{"n_layer": 9, "d_model": 128, "n_head": 2, "n_kv_head": 2, "head_dim": 64, "d_mlp": 512, "vocab_size": 2048, "activation": "silu", "norm": "rmsnorm", "norm_place": "pre", "norm_eps": 1e-06, "positions": "rope", "rope_base": 7040.0, "rope_fraction": 1.0, "qk_norm": false, "attn_scale": 0.125, "bias": "none", "tie_embeddings": false, "parallel_block": false, "init": "trunc", "init_std_qkv": 0.037, "init_std_o": 0.0, "init_std_up": 0.037, "init_std_down": 0.0, "optimizer": "soap_variant", "lr": 0.00697, "lr_mult_o": 1.5, "beta1": 0.95, "beta2": 0.98, "lr_head": 0.00879, "warmup_steps": 200, "schedule": "cos", "final_lr_fraction": 0.03, "batch_tokens": 32768, "seq_len": 128, "doc_mask": true, "train_tokens": 119800000, "steps": 3657, "dataset": "wikipedia_en"}
Each number is 128 + 24 x the weight over its row's rms, rounded and kept within 0 to 255. Layers, rows and columns count from 0. Numbers have three digits each. The size before them is the row's rms in percent of the matrix's.

# layer 6 MLP up, 512x128, rms 0.145, rows 334-440, columns 64-127
105:126114183142133111112147116077158129106107155085127122143097131110163102102123110127134124104107146158157078110128137174133134129137111131134154100143162091166134142059124126097155147114099114
093:099130134127128111138124138146122118129077151150134177130097126176070131165146092137173097121128142111076117118140160177157115108149161115139119122117142114108100144131127122125114116148157126
105:116151147142081122094082132114099159135076114103149126082114157137113140105122102130171133147113117134160094120089140105102138092121102132146200102117149127149136132144089096083133138128114128
107:161130136083165113106086143143114132094111146115067158123159158136135097108093135106136134142128123107146106140129113122137087119119113140109141147091126168146093104175161102114159157143116139
090:134113098101133145132108096115111103113146132134118130101131165110154079149132154080127139159155101126164145113100159123124155147154115149148150101164127153141100152141115130149148147088115142
113:083127125108116121130175103159122105135122093120059172123117126146056086148150132113162137153155149072122158152139139095149109087142106116136132099165106143124096130131151123128152152147160133
100:145148165097117096182112131120126096133123093101089107149133142125107111126145149151132157128115167143171152147121126122145106132130143131140155121128134131126135081086147107112103153128162161
095:142107129107103103160139117108177191152141142143131163128115090107115089116098119116096121155144137136124109095149134123127112107096099148150134116107132112114113160163084100123143143132101124
095:095124161112145146110132106106121125128128140117105129143119121127113104109123070163130125095095179127138143084150085130111146133121134156148148155136140107138089102143143108103135119120082114
115:161099180103132126105118086113148139090104123123124116162118127113121141163131100179146130118145153137096160134109138116101063140113122098127179129149132110136143112134098111160134097125126135
089:144066142148098084084092119118131088132104097121112110145151139148126088115121122150182122156112090099121141153163122140095141128125132172139145180135152112102133146133092098112140115170087136
101:144170093158130098126132133164130109190118156119118051103163136132146164133140133147113122145136164099127078145127127130131127121084125146124138115113153110180137171123106074101150112139119169
081:123150096153135084071112156147117154155111092108130118118136091124139103123142130164145143130115134102156137156106143114089086111137126130114125135124140147070135149091151122083138165132117102
100:130154114126104127101157143137109123104109112076126110074122173119156082135128106139134107145138118103156108133165139143111124160165132134106125110137110130151172154176140133158137146111106116
101:155138087068121136140142149129119155107147096110113145139117113113120087112135090111183107124057139161149145096169102151117122119101100119093150161103119127126132106148131131136082133104153091
091:118175113171132105128104148129108131167076140115099127141131154155128110116116089125141107142085147104136144088152144120114118128108126132145108126119118126123130124152144193140128113142091100
100:139078157143134144130135106165148111138087101150145138134139155123099115133142128133140100126083143133109096117098138105123104143089142145114152104146104151126108122144112089131165140151079058
114:158115109124131134141102133136143090129145083171127119111151130090101121120184139136150137126088135107162143143136127107144129154143144086176081148120108082108119094168147195104143108119093135
091:129136102121182150098142106157130135113121136117155100114135124154133133079164092143154103133119104127162106099097162167165141110119140168134143135147159168120164064166101141103107104130129154
114:159138077109091111080137118127098141080137112086098153078109136096125135084180129133145161090105155129105155144120127124107080125118098113122111122120150149155125088103111105131080169074129138
098:112125152153132081126124105155111149122117146083121164119122122099126149152155159062117142088125106132131152124114109125123104149108121106120180150120163104164084159155161116172104163121121108
099:200116135118117112142153117089110161108163103115099144138122138167160167125133132139156165155126150102086159166142140131079106124161125127128139164096138153132166119150122134140073159130129152
102:177158163121145099121146160128079116124165091120093138189102119150100103115115126137154176170156084140140064157090133163082113141087099101111118143124116118118109113128124130089136109099118121
105:115123101099147107093113116155135127090111142131117107118127192105189111103144119146117132123184122185117130110157148153150121127111166094148118097101136123140108132107112148092069120126122095
096:147124081147100141130169142137122119118087154127155129089137152084139144084119107123124122157139172135157133097146131145147160133137184134132124103108134154140096176132085092140144109107180156
104:108149128088148148077110116096114130162099149134143131114087156115121170132113117143176112125135115122153131144046163113114143129178150123117158078157154119137087125167140151111142093163130130
102:094094087088114133156114104117104123111126104123151147140149126099100117099147080135187093125117135088141151106102140123110155107160096161129119146090159128095085104111127149127140142132082117
095:125128102142122119113117169133131162088128135127099121126123115111130105213160138089173111139119136102128147117103121124128096132117100130117105164136159097133165127154094147091170172122131115
119:150164151122138094171107124141110118125096081134132110126133182117145115141144122135141111131115116141118160088081110115145085154176118119122114101145155119125171091115134189176146151096092144
079:104140138154149145105154170104094148129101119125109104147127141154155114107123113112113093156131106106079116119138116169100107149108093124120129153103130130098124192140118135114161145131150145
111:146113123128096123119122139078121084158112143126109102079123139134123128162155133148114149138122114157137130144136115134122123133129124105044153134157142136135119132156117144130162125099117124
114:105165138156173127146132129130134179087112116150133133113124140097108112149111105129168148145158121145157123132127148131135148128140118132113144093154149147100156154110147137130122126122106089
091:147147074099149147125140125132145164132114149094181142130107159115138154116135119186112088124144184096093140154146120096154104097108137117117144132108113153098151140139113133163120148161108087
100:163119097131083112110107122153188150133101104151109126086107150135093142082128137146156115143131120135135095133136115118089144120154089114131165123130151114122147154121174107111090094117153137
098:114141106093132118124148116102104195137139106084115145128098128116109146145134108137150135147134072115118078127123124125125131130139149149148122114073131161170139120153172134128105087094118131
100:165113114120076120127105164125095145126107145114121124142117121126165084126154140137147176106134145125137116133116130144138096101154114126091191065171114105153160162117117150125117161137109094
101:127125103092163117183139113120125129088137114127137109101123099123114153111156122106119162134080099194076109133115126141107169170171141113117159107120087113138124127111110116094146122133126123
099:152117106124123135094122127130147142165165128094142144162111134128126122156123097145111101122109129152152136147108117144126116169128080060099155111076157135154165134143110146119141157165123106
092:134133148098103083106116059111121108084129128144134133140120160112190141128068108124163119124133122132116135089110128142110143084125142103110171121110133110151110094146104112142126111139118094
101:131107130114150147132132146115054134103122115133158113131116164148098101114137119113117141119115127122155123113072133122095092116134088139100131169114173147143141125103129097133096142139155130
116:132187108114134078141139109137131152108080109158116116169173120127083141110100115132154169110128120102102105129157124126157117178143146091104149135138106153111135103102120141108125133161154116
096:126127169141138073124121121147135130096103089120126117124139125108142131085173123137146099093120190089153144106145143126114114094122143141140131149140146089110131132155130092147153100149154122
095:143114115137168124115156122150084157100127108127106110145105094139147116108156128121130149097168101172159104171124110110087095107073113106137116145110115137140106152132142085145170158115153108
093:144177107129153143125153137127117075140180100148144112140127120147110124127117100145115147139114111087094144139072154124130084111139145092114175088114068112138152120154161150133110156138103154
096:130102152078131151145137113088144125117146127092119129105120132121101134157096118142163144144154125108134119136140123103154105118114135127094124165092181138158123133099108118158103150081146133
106:112129136145077101132157113097151092112112149086110150143116141152155093167118129099137119123137156131174093117148104152128144113101112142111135100133142101148133100202103139154121141125131154
110:135110163130108094117110101146130131134150115125088160127174090075139129116095116123132122103140085127078087108120151132062105099128130137108165126138128126142153144172053160178170099129102122
099:158103087125162070169142151107093150149111140097125103117101126142176153121150116147112114121097176133136119151129146126150136112120152128097079151053151166150145150111081157154112145148104113
082:130150091142144096131131132086144103155136153158163127143133149075107115090097103116132130154173102129132150136122129111119098121096107131089130119155099130139085163119056115136142103133193157
093:122126103132113137090129122140127153145101109144149089152119167128170143136106127143155109096110163088102121153143145106088103093127136120176128139128143134106135123111082089148184135109143149
094:149148150145138155089095112104150127108112158117094110149106084070139128104096085131095100128119137162111111128139162107111121169127109114086215130105110100125155096100177114094128160106091114
100:140114152114132132110144119129088156161086140150129115138105115152113147107116142098134093157102131137118096136133113128139145091108137141117165095098132108137100106088109125129160125169143125
107:139113138118115114119150115133154085105126118156140127123165157105145089127149103128061107146117109080103124142128146128135118142114085125139140109149142151136157147145131154095115137119151080
102:101116154111112132122109079132161150156179126155189177129122072097116139104112104165125092153125152110120135150133121085081124088091151134160126168155127116154077111120126137140168102106128143
096:148166124141104101179188120134108121120081128164130134124151133142117115115121112130131142175135129088192116121137116137125121135141148140121144103110113129056122143128129104117208109110141105
096:169138155103096133158124139173128148146124073118123119132143100144105116128151150114152137150140107145143105124094102143137126091131106155120153126122151107136094117166110097122150116077134140
106:104149103122116108149138080141125102129102154137152131083092153109145138089108095145123126150111112154059065154140153152131170088124100143106149124114129105186101134093129148143109122112100136
099:158135142164131148113117158124128109128132146145148096118095123147115085100121106139119120132123165124188133144142122104176107126132098104165153134136112098089126130184116136128142086157108095
094:132131195164114116138110109116099127096119116139118128107128159183099129154157098114125148116135131134136078093110151140115124085143147123050173137117146123106133088120180109162104156175138159
097:095117135097126116173118106136126131139113131122183116126113080146144145127142131121094106141111115124095109159102114154159127142127113062134165131115120125117118153131105141137122136111103111
105:133122111139120124107140118089131142100112109136136139130149137135103137098129125140137130114167165129152112132099170117101133114118156151151095116108144107114147123153137157160129141142110153
091:143108132143138116125115144093138139142116136096089148109133189119087126131134168163113093125097135125110168164087158135169073118107141101104137095138091188151089111127124142145104099164136114
090:147111131156182119115107100115151171130103120164122147146099133083165106134133151138110118150132130136128163150154106128129110103087149088125144134120093127122094183127107130146137160145128127
098:113106100144065121163135155106118119137125127124147080098108125096158087089117126091128122150147099131122137113124125103136136089121093123132121130117151175135115143112115137149158132149132114
098:135174152147112158150133071134125130172112139135151095127128159167124093108162100156150124139132186154162124131079128106159130139110127102152189119125111163149140132107141102119166118105146101
103:123109135125097137123143153130096143105138087114139109160160105098185095125129095152143130121147135102139147098132118124153147123109149126154097160074117165097122148150119131153167139094093110
102:133135191118150141124127123158152123080118136139123131137132100082150086117128171111161115125172138124160135123116095124158107148157146082176115133113125108097106084158139111071131124130115143
110:101182094152133099134129118151136131108088137158137121117135114128123100147137126174150157122089153083105158099128088105148129118157089140109166189118134151083117125147152142113138107120109095
113:097148133132147128135122140145147118112119141134105082104138114149145141128073103186167093135106164112128134097103106141128157114130103111131108148146147140105136103162183103152113134106131091
097:107116105133150128144120121131145114134060119126159118125128136108175137111139171136150085106093134107097159146137132148158159094071116082166111129116118160111140108105116144170146175136130112
093:156118114155120116134153130128133166106150144125124086137110126164109118132088114102158087153122138113152121127172105120060128153151101093104080155098107116138137116138126128173160225131077128
097:136129112129130113122124138140146092113144132091103130077141092142112072076111115168123098071148113066161148139137142106134143148134111136118139163108162114143138146140103100150136133102147110
099:138142157166131092098162119115158113132155127150083141151134116129161119143108130112100073152115165131095184125120115142103132102088091115131152150144120148104082134130120077132156164089126118
092:141157146176113091128096105132124165112128109113088127169095117140093102125134118130146108088153178121123149055104125114097088135129141113148148138191128140118154117167148113134141110119131095
098:100149169128128091093172118122161146154064136150099183100118132121116096141157126122152100121150140147126139146166157069127123161112145174136130162134126151115132121171133136126133140101139129
112:148129174151166112156170137133146139123133135139154184147130141143157115120145124127116109106163085124145153100122122114126123082097097119142150098146154101145120149095087142126147114113130089
103:128147159151155132126117086095104152116106150107079124110135129126128130103172124060138113156086130157113112187144117108133133120138146148111130104104126098147155101097149087129139179152076125
079:113152126110151133101119122115148101089113148111135154126108168127131136123154158101150154138169093086152164168112111147125145093094103106124105147113087154145141123161091139081146117135109152
097:133171154132150125129141096195106155165111120137076121095135148126149093136111138139133157134154130126156130098125135084136100149134109108132164166134113135121134109147109175148079151128160135
085:122117098103120156089096138097134120144124149165087154134119131134100102113099120107149136134145109139117179153170125140131082103132102121115103143113094126116090148172112176116148145124119108
108:146135104138151094127111063069089140097137129109116153124104129098111133125152143100159106158150158109143124096136111137104120091144132117121156107116144140130095155167129132134144093092137087
101:134159116162170089145119077090082142174116143144125138131158117125110102133134124143150142124081130129094154142098158145133149146117134106159161110144146126147112138096168153091110138098116178
088:128112120148111109157136135127120164129114114156131098126118157123145064113166127126140091138076160131099124084156126121111144115151143113092158118117117104111078154116130123117103155137105112
102:151148101144132113116125075133109113124075115125118165124105151113134156104134139125155157120154072153176098190112076119158112125130136093097127119118088128182144102162165164117133136176136133
095:175155100119117149125109118128126159142090106111125107091102132149150167122102141136169063148138136156112135117136123112165135139130129154098119132153123106082151125146077129133132074135131087
106:121120102135106110160090087142134123098129147155089102107109111137093152130152121095134133116108117146110171132113144113104129145151150122090122132119154118107062142171085137114125117086123139
095:140111103122124119108113109119141197117144098157093138104098100095119097115141138134119168100133126082132160126097133155119144150159125095110119091152104137097117167094135152042111179130167119
110:140094103136130190116110123152158137136148150110112083134100121094145113098133104121153152151129106137100108160091098117159108150156139125125162124189147102092135083111116135176114142148158135
097:113126107161145137103121164112143172133102106106130129099140168136101093153110144122125100142157133134118099125129123175135131099145152155109097090137152133124117149138103161105139111085170163
108:125118123118105146123145135154152125056110118145125130116147159122125087143114159125122157134105119134119129133159144161130082092134136116120123118191136133122134141136127181172109142111146145
087:168155111147146118119149136087128135129187147125172116145159181124123124134139107113125106122135157063089154129134123090122123122158140122124125133146153132130102125120138135128134148168098117
105:123141161153143082159114115135130154071134153155128140117139154138129147143091099168138129110139107089142155105077164103116131116120079092146132135128103175157116111100134142108132144134123142
084:176066094117105120143135103121135121115131146126155120142113172148146141136147091142135119111095146115082125160109144086113157147139132112096134103127137163144129126140155098170148122114121161
105:119138125213164127113142099129115118091165115125146160140119144087180139109167099146091185151118152103129112125129152107134131154092118108126102116134136118155157133172119147110104107102075114
107:142123121151121161114153124104099109126146120129090137185100145110088157118140154176118133130159091094155090094119130175157104136132106134120130096152131096126091122108104107119116149137130124
099:113114121114127076136146131173112074135119131137148096115149120111136123096126124144132103132115107101102143159179166139120160093129215101104172125134154112137121134124171115131125134152081144
091:140087101139115122138105098129085097085096110137114155143145137141150126133102152097150155106107137160107101161142142127137138093120137155107134142118143099124146083128106115137120104106137179
080:119119081119149157085112130153073161156129138098125105144128124107145134095118139102130132119174142136099133129138155155089115151121134156131098110188080117127119101126098168097115132141113136
108:116112138139118141116141095163085131043138109041133156146102134139128103125118101163153092113130104137109117105126133140136116101110153152135124112130113121148101150139094162118137131119136111
100:113153101113097115132169098121106137149128142140153147141135201136132137098105160155131160137118129104106097124098113134179137140103132088147111140140172123126102129132111118101124164118159127
111:092135141085140105126109105131111169163114160097146128123071089104136104152139125094169155152120077121152137099149133172142158129129120106127128113157119111155096157131107180197108117106147115
102:150107148122129163131144113136091131124147161155134122097151151114103160083109120127156127139094191091136157116169141106088156089092149095134111061136131121119121134096112111167121105113088120
096:095115140177113102137143153103118183165115098172144083129099124154142099078112095151160077106141114135121091145134123118096131122176115106127158151133110112143086134139136103126102176156129133
099:098125142132169127111132096127088125109084095085090114162124149151133145125099136133122104138123081089102104140158112145169125142107084145121134134165108119152136145110182130144134107102126120
094:108127142132098104142141128150125158151100137092142116150097145142151145153132092125118142128124162121055115112140116129113066150149132153117145093093135113109114177140134169170147150107096143
100:138140158120130146109179108135108117146146112104082137145086105118133122156146074130119125154167117131164140122133139115130134159141119105120104114104121136102156140112147108138164195135146121
082:140093148154168139164136125194108142139117101141143115115169139152131075099156136113090143092092136138127136157176155161118112176118125199129123151139130131124128143111108160150108099167117144
# layer 6 MLP down (transposed), 512x128, rms 0.138, rows 334-440, columns 64-127
105:142160062108138132110145129094149126076126128174114134103136124119158129149117150139116153172104149102153140120141104109145133079078134120112161134152098153155122158109131083151159113135140103
095:144108128135125101111133104134128123152092128125118145101115127171110124087098154139129098118109118104135140114144093132169122112165127115142126141128112142127093144133110111131168159115144107
102:162121089112188122077083143115160124150134139135133146134116084127126077120113125083156136171118112131152115073108110123113174125159109098111125136106164125156131128128115148098143149119131160
109:134082097146159131107173122128137079101175108090090117105100131123127102109133140140143141128150135131167150154072145112081112143124117148161125165112140160126089099131105137150138145139139154
089:111120111159139123157113103151094119158143166125130138116126153112135168167108120135144162136090121163106154139146112134164155132139195131151120173148126130064160197129157102134137110153123144
108:154146119127174102104173142125112136122101109112131148082159181131139146130154174102139184150138121115104113114155123126146098130157158132129116095112108173096046119113154160132091145138100128
104:090137140094152094135118135144113111125173129143118153161156115115127145184146111171137161121155141161155145156129107124190104168108153125180126111124120085148154122149126147161141137165118118
090:119142125159084178140124142104149109094115133131143161144131156111129140129113123134096135143103125137120152119136117123104193148167152150152128119114130119145130124130141177169115123179125114
103:136113117118111081135137101129106094141112153153116151138139126129105118090140158102115127131116114146123122134116147133105145140096100115131101107117160165153169125105150114102099125162154146
111:093142126158086135133123131150125149093156123108097141126132140150144143081132162119147139136152114133146110152116129140161134104127113141137138111126139176121063138119118133120122159126115087
078:161125097092153107082144107156109133111122130123140097146119096103179113113141095116124141069150151093105145126115116114133160126134081121105136120166119148168110140154125148153116135158121091
093:120085134095125154138133094139124147095117141096109156129111088134106093079133111092133122134135136117124164132116155154106144117144123109139133121146147117102124098100144172152119139095096120
084:117138135168170122150143148113141139119113170110085119125167133097171154176123141144085136152183193119135103122149127152134140119147148134099143159145164142167099120124117104132098103123135141
103:140083139171131123138135184125166148138129129112150116124129126096165176088154156153152137074099128167176112167138136179160138131089131126147112130085118155137147157102131133142109139125168108
094:144170128157175143135112111104099148154133160138136122160135129100104118124094139117082117121124125141133144087139123145099176087138173139165141127147172107149145136130151139151114119101086141
089:103121115107095184143138165097142140073174118109172117127159100117119132180138087108121115097163134168118140073153111091086130107103105115101116099130141095125162173147104118127080152161109117
096:130114103122135113129147149132136126131136105130102188131122141165141095090124148095146125134146115122146123095149124144129113146150060120116128088130096130159097104149113149165175071133158122
103:116170111136122173125093147122144109145158142125159106114108125099123151128129133101083154142125113131170151129117093151181165113154123124109104157091114153116138127102100127095152163136120101
099:113123123131099107030142124104183139166095145157151164141129140119148140147131151144167132094135144181122163138131109105157118101137138165141132145166155095158099153153116127106113079135144149
110:147138156148125137138121144174147109089106074120148084123134120155122154123122101124120119103175117109125108113116152115142152136145140150140134162154119119094158127107116151152141105205111107
095:136090116119153117090132162143125097136100141147129098092173124163117160105113141126093117112148160133133129067152157115123110163129132208148101111142146125133152144088129120124087139157161126
099:111154098150098129146104140135132148145145124078150166122133122092109139100091137159143148151092172134098121122127102141121137131121128129111163100143120141086135129155110127166133075145117133
104:156101118117084113120130139141121114165124131117083170119126135100091106147124129134143142139109180143126117148157140155150107133113170119176154136142080146100192127155096146132139156140109096
110:133091116130144127127169147093143108173100152157146172107118112122129121159119114128137175143088134109114101150134104137111095114138137162159085100164127145099169116122113096123127165168098108
083:144118134123135106120103074144113152122122092141121145143138117155112100158103092159131121147115107161161128099094131129155120096118136085113154171142131093101151113129111134116199122102076117
104:142118132115117161136099142138151142151120136095130087132135136140135181149119145118120140134128081121088145076133147153119119066113093131147125124119115147113107130134123115173114117150132166
102:127116131093125139162107130142139163153141111140158093126164162127164112112144120121126104118163171121118117113125153132137146146090126161162124130138107126119111130147173151107147131139117142
099:160110127144122126157147095121107103123159126111137111140120124140155166136101139126071162126095095139165121132155117162131096119155128141134119190159145112112114130071121072138120148149159151
114:148135090151092097114135170129129133184148133168117143137126169151140084134135142135088130137118117158137122159173161120093106172190169097124143152103164094131115109143121128115100125118134166
085:108131138126134095096074156140156108137176097111107131120125091117098154138142104165072166101148115142108122161150159091125143133178112157143108085140129130130120122096117098113139125126161084
108:134144125162137179091114091098084102133127117133145113125119151108119140130102138136132103119131109137100131125109149126161141098099120147174110154121118135158188116166156157169061172135147155
105:137107159129099099121072127141131136115142119131128133071088120116108134123128115110094199140120118111148130174138108134147067086151120116132106125105163101143117131143107112141097139163104120
084:162126137079128156138117123085128127164186161135136083125089114114134092119103174130118176123121117146107147153089165097162090113116115157150079102154149099166121101117110099115164132122151123
104:155138142133137157174141122136115148148149136134100135150129118162131142093122132098093163135156112153117130092165125102128127111138142142111148152111142122108144118133091123134108093153138101
103:081117151172109133098136091105122097146137106142092147141138171151110165151150129126118104081088144173118148099119108117131090108129113111114136147138154130122131132103127118119142161152173155
100:122145148155140165178122088114155116143134127123137108151142175167141156135116146110130093115151109116149136107151159111113122135130148144133101122107089148133095194067118114148091125135153130
098:096133149123121143132109129152107109109140149161177102124129120163191125116071141123149149123123113132110071129146113116115142155148155124161170092124110144104114130131103095126149163111159109
102:096146125091089131146116133159116142137079151141128140096150144097101122134161151082137149163129125097129135129125166129141086096152111107091121115120131111091107134106123182134152119144163147
089:110091128139142156106142093100078118131110108134115123105129157106161117149137163087111114146158136147135124134147093103143115094176173103125168122149112112128100119127164148130102114183115154
102:136074127115121104128154160108146160156132102059137138121129121128167105122135123154126106135167151123126147120132083131161129118122150097155144095102117113140136123135171086127117080134135124
115:093086101125129121111149112123146137135119105128141131121097130133080183133130123119160134135124128147159119166115130117119153161105151092154168141128157170085116162111145123125129147110100122
100:160131138101148156109139139130101099133083143106119122119151126182138179103102101122106141141105153106122107094145117134059170149120115142142117138082123116138127183078132143121126128146155128
095:130149120167117113133139119091125102128112168141143125086157085098140140086158128118116153117092155123110133146121098143156156111192159130103139116162078100087094160144117094153109122125138109
093:129148125140132122145132128147142150102082073147124118125106107135134136109132117079151117132135128171149108117100067113149102113139114157099059167147125108138143168113124127146145151138141106
100:073151118183120126141135135179141093142167157136139133141164152112115099163142180122149098118114124122137161111147129126139109128159158138137130132103151108136170154129117118108106142128160146
099:087090139165142157122158116167129119157133131141129147117115116142163113147087127072114149104166127130110131122129103152118168091140116096147183111143143169105125128122120139153102098135149130
105:152145094142149147169137110132100111160159112094157160173112123078116118154148077121142118169127123102142147107139114124186150121140147122111161103130144102089131087145164143169110154141104126
095:108124178108136144133176111149118111143113111157164090155130136085096123119150078161173116177146090137087133158151130151088135174099118127110135109152123133119099091150159113087156149094136134
087:116158120125113144102059128100143121125120098119117125120114157135182133150115083119147137116086142118113122130109155114125156119130119099088104130076198133101121118133160114118126161171106150
090:110143164142137108148100149123125137137128173138144096127135117147131116127113123132118136137153092123144152176132147137132105182171124178134083131058121157145143192136118114133134122131046144
103:153140110152170164110143149138133088141104150109153125142109076098153089128063137136157118112144106162156114141156145133097143160135134146136171115086129112164145171108118139150151114122162152
098:122116109128122135160114140086157124092136096107132124165157135127129125143142156137121156092100151148124102103117132153129081131106086106136170137194142159180132105124135151134158106100153145
108:145122083111117085104151107114117128122127150118152156129153130141138134147131126134117135141109112103104123101086108117159118136114139160165121127136096150115156109140159134122144109138110127
111:136120093173118069108145140131134123127128110108124127101127121112087110122161113115119109172123121121076133143132080182143126156133140117153117071132149083097136133124130170115120130158099143
096:131124124134155100076129096128105134107130099100137126150150123150118129092126083106136101085144111163138136121126165133092083137113148125128115100144185092190113148111107163129123111137103123
100:103140156118115126174165127126157156142152128129140149139130129097097119114107136155116164104159149097087099159129141107130157149116137116154110135108114153145121126082109140153103119103153137
099:143128125177149114138106127149112147095156094101144110131117073105137148144093108122140156108124142178149126106115098133140124125112126102105087126151138168145104143169087143128124113137118115
103:128088084114153111109145113095149072130150132163119158161152095157134150122139129120116082166119130138143127153114122130155110167111173094109129126114120108153144144169094123110150117142091101
091:166141109103154122164137125116112125120124119149089131118091117122163184143094129081147127201144161125125128144170166111122147167125104172134136153104121139167152118135084128134151104140133109
102:102144097129161159138091136135100106126105155163132085078114130150133144128070126126156126133141119132130077126075147142116087162148136129107114147099089130169140140157134127133088153117098125
102:093116123104113113131153144114116121134114152145115127116079085193112122104142156122185130128142137143137134104098130130120098152155143162146142117116136140152107116149111113133106059131160121
097:178166121125102122133062150174161140144137135114129140101114143155155127128075121119115127141152148139145109107149117144139168154127131092139123118135124161156153117145117100132106132152131180
099:137141137090109102124172098165196156149114104139163201109102091144088156099097123088132115124147111152126142157100106097117142137126127139138146141144135134133147146115122112124124131117126156
098:105103112149121144105166123153148116119161144091100132093124136099132138135148187087121096131083146108159104087152114135149165103104068124129121114139090155134121124097124176123095117124084145
106:078091119111185133143151172153171162129122133126104115115120134126130134149151115132121126104165138153176124121141129127136144161135139179128122106129124111159113135138169144102119167131137118
112:157179115106106143108136107128137196126090135096090111133136107144123106089129106148115150101140126120114135106116135142141140098132096155092129117135138122149184090101148115162103168185143102
101:095094160099157132116148128110160113091157131117133128111094112140136122139117136114123104089162124138127098142142142160091073130161146086131185172136139103108151063108128109109162158084089131
109:106127148122137115150104165127105133117100101115092118102120118076144138135127129122115164122090117105142103147146135103116125147122119152104130153093137151161117079135096130113124146112149123
114:155195143141137124137122113102142112131121074089130134117144108134124112121122118130133135123131136119171116133092144129107201155127145130143080111112178128149162118077140151118154127192158134
100:092135131107146132112110145160146087142155083146140120166101109138119131131134088123129122098112120123129119145084152131098108162094156162146157166165128155086093109124115138118133154138112133
099:095109137168074165157120095122166072173165095118175093121116137125128146132157172136130128112140100162128127166127132109124136069153135159110128109138133151153078118111103087108136138137138141
104:129099178112109128151172116080079159111132122152136144158145142149137171147136099101132145132146126139133121121113097117166102105114150116117081136170130132149117150107127142111066113176122157
103:155117165198151141121145089126140160109093117172097149100168142144091147105119151136133117097072151139152101126166145131113150146149116110131107173140139149161131127135154118105127127171135135
090:121114153131163173141073126130094084124126147104127130134152137144116106133168145089133102123064083137118114117169127139154129067153158159149112127124123143111132157145119099170106118115124138
101:131178143158142157095106171096107111115104121120133147146094128091117164149090117091150167131125153136143122107120120125111139113148152122144146142103114125116137100160144137129120155118073144
112:130097176152122155125149135112138093147128154124146101112103121130146137164147135121158139079150101114146133178132133148096113146118143146049132166109116094131142094139104126128118089121163134
100:138117102137126133100107111083137123156136126148135092171134100113139164112126142167125122129163117124126136151134092109052135150089110120187110139123113152145135162136094130099133093099138131
076:094145117150076138114150118089164155120163129119146102160135126127129151146071142146106114116098105143091163134143102112131148130099126126184156142177145142143122135114118119125112143133145145
094:176127157136092108099126132158137126127101132133144098127116095124137132145115133126116170119106143109158140113118160129119089107143154171133076116125157139118139122136130128149113097112114139
088:124112153117158117159097116101133146136110138146111120176119109149123165132133111115176113138159108120158107150150110121110119172163172118128154117136118146149095179105150117097151128107142108
099:069169107145127139118082122124134144148140124124117175155159147138136120133137176092143119120133099152191148096114139111080124096156142130124169125100118101139149184125129116119146115152167153
115:116102114148108169176130114130169132082092170145138171126104088146109109124125140142127110076088155145120133117134099152098156140130133155099138160127141151136178151114131095112144113124114125
094:108113146124134111096117118126088160141148101127131144148129138114078110132121106127152136171157134152146129082128151141126093132154130148152108149089126124138108192104136151168140137105154138
103:116127132131144124128127133124110159143139070108138122122135126149104133111099172127154116169162122107131127114135108126125097081145100156161094142162125139151137165136126113145167169210115118
096:114151112105104129135138099126140127111191150117158135156093165092111109122116143126128145143093106130121105188139104130154142122134101147156136119117107141123155118127149138152127159101140139
097:104154082109162113141132145131103107121150130152117127132132069145128132174111136072121102121091126115160096151063135121107127093076122107100134111100143119129090134094137112112127145160147123
104:134181115123130108113180132137115120122144161110096101159164087154140158158122164148157153129149130098127081125163175143148128136138091111155161132133086135117129137145113133174135101106171108
107:106088148092169136143109125116082143127091125082141147144140108158141179119085139156105115081104165136151115103111121150140123093091125124084111122105142130155144119074162143101145149139125111
096:108084185119100118129112144155157094137125118159133151127140086134154155112115141167118127129129121119126149135155124132110128136159080113147097175128113168117101114149135091153140151165107099
105:110135155149130116096100153107162130095132118150109191145102154132129073161091101124119123105146127125144147126097098121155171127092107084127109139107163124137139125119155111150198139172129138
088:086143123143097163159117138122126106111130139152132075122119070105126107124166122139096185088130132170111087167131167141172162143144138125136110077169090154136158095123135139134122144125125138
117:119091105102141150115159137145090105103094148121134151146166138124189172157112133139110139113122117106076139147081161116156111101102134134136173098136094137145136164155167150099131107100118125
088:125126102142127115153109151127132074095132153145154114145132107141071096149134118104108128087143134074114165131135120119112093120089126126150146083131120120112048098115127120117158145141161117
100:135133138095143150164169105116142157141119129138135118111115142132168152116128169113091144164141101134124118135161137123136154122111129129131185133110098117112146154113112113127130140154120169
102:088131094169159120114115117109123111142136100155141107106144116112109121144149113159091154093105103134110138116142116114144063107104120145126131137165171174110128159115097132094104122111112143
097:122118136128115082107121118145132142161123124112139096100079102163151140136093095133134127106124144098124156182113106090126089119172137134133137117173083103180131096179125148165161136168159170
107:118136102089128103120134140082161147174105171165137138131098086123146109139162100140106106130131125131153165130115114157125137179133127111067129110123119151118166143083139114124137133145144131
081:123132137130144127169137178127127147137118154143139130157102098143153112119087103120147118101106037163113119102121120113138112145151176165182133127103123138135072129145144110139074132132128123
114:083140105131112124125147185111152178141135132121130131093119138130119135165153171109189151142139118109172101143136123094139175143131111144110103130121142181088148156134148140098184124128110130
095:101133131138169170103164144105081144103155113117130127165093139140069125129118170134078135089109122135078126143103143104122120131127102163087120099153124122138145144088132139096102096139163115
117:102130100132148086103129131165114148095141097117108138113096090135119137103119136107095123120090154114155123153123196119133119134105148159114110129167132130117117147161105172177168093126116150
103:156100126161093136117190158139125094085133127143134103127142115103139129111170075112105130112135145158080137143110126147098143139174133156140142140144150111110120121104162128143137116125123164
099:107119082140097199103159111136148124111131117149110131166118170079144130151161125133102173121119137151107187102138143114141148174104111159157110103121150137097142119123120137132136157098125119
103:097133100087099102132119123148131130121127109124116131114078101148120117156106149155108140071127141121144171105111166137134135139120138106149093146142131084141085110142083107123131108139163101
098:120173128127106137123104116122106080217152177162135106141130099141100119145120140156108171120121097108112115106137100114116098099104165103129137122158122091103139100149131108134139141111118149
100:121133172104106097120095138130116131164116124151115160124110125110113083155097113136136128098165115146133109089103128141174155146117120119152100146149133118123148159144162133148061149131137100
078:176182144125141135107120089165121142119118111150138095112123112141128096164125166151167111162140167111142117099091143143121124153094099085100152118121153151111118082154134124151160111151138111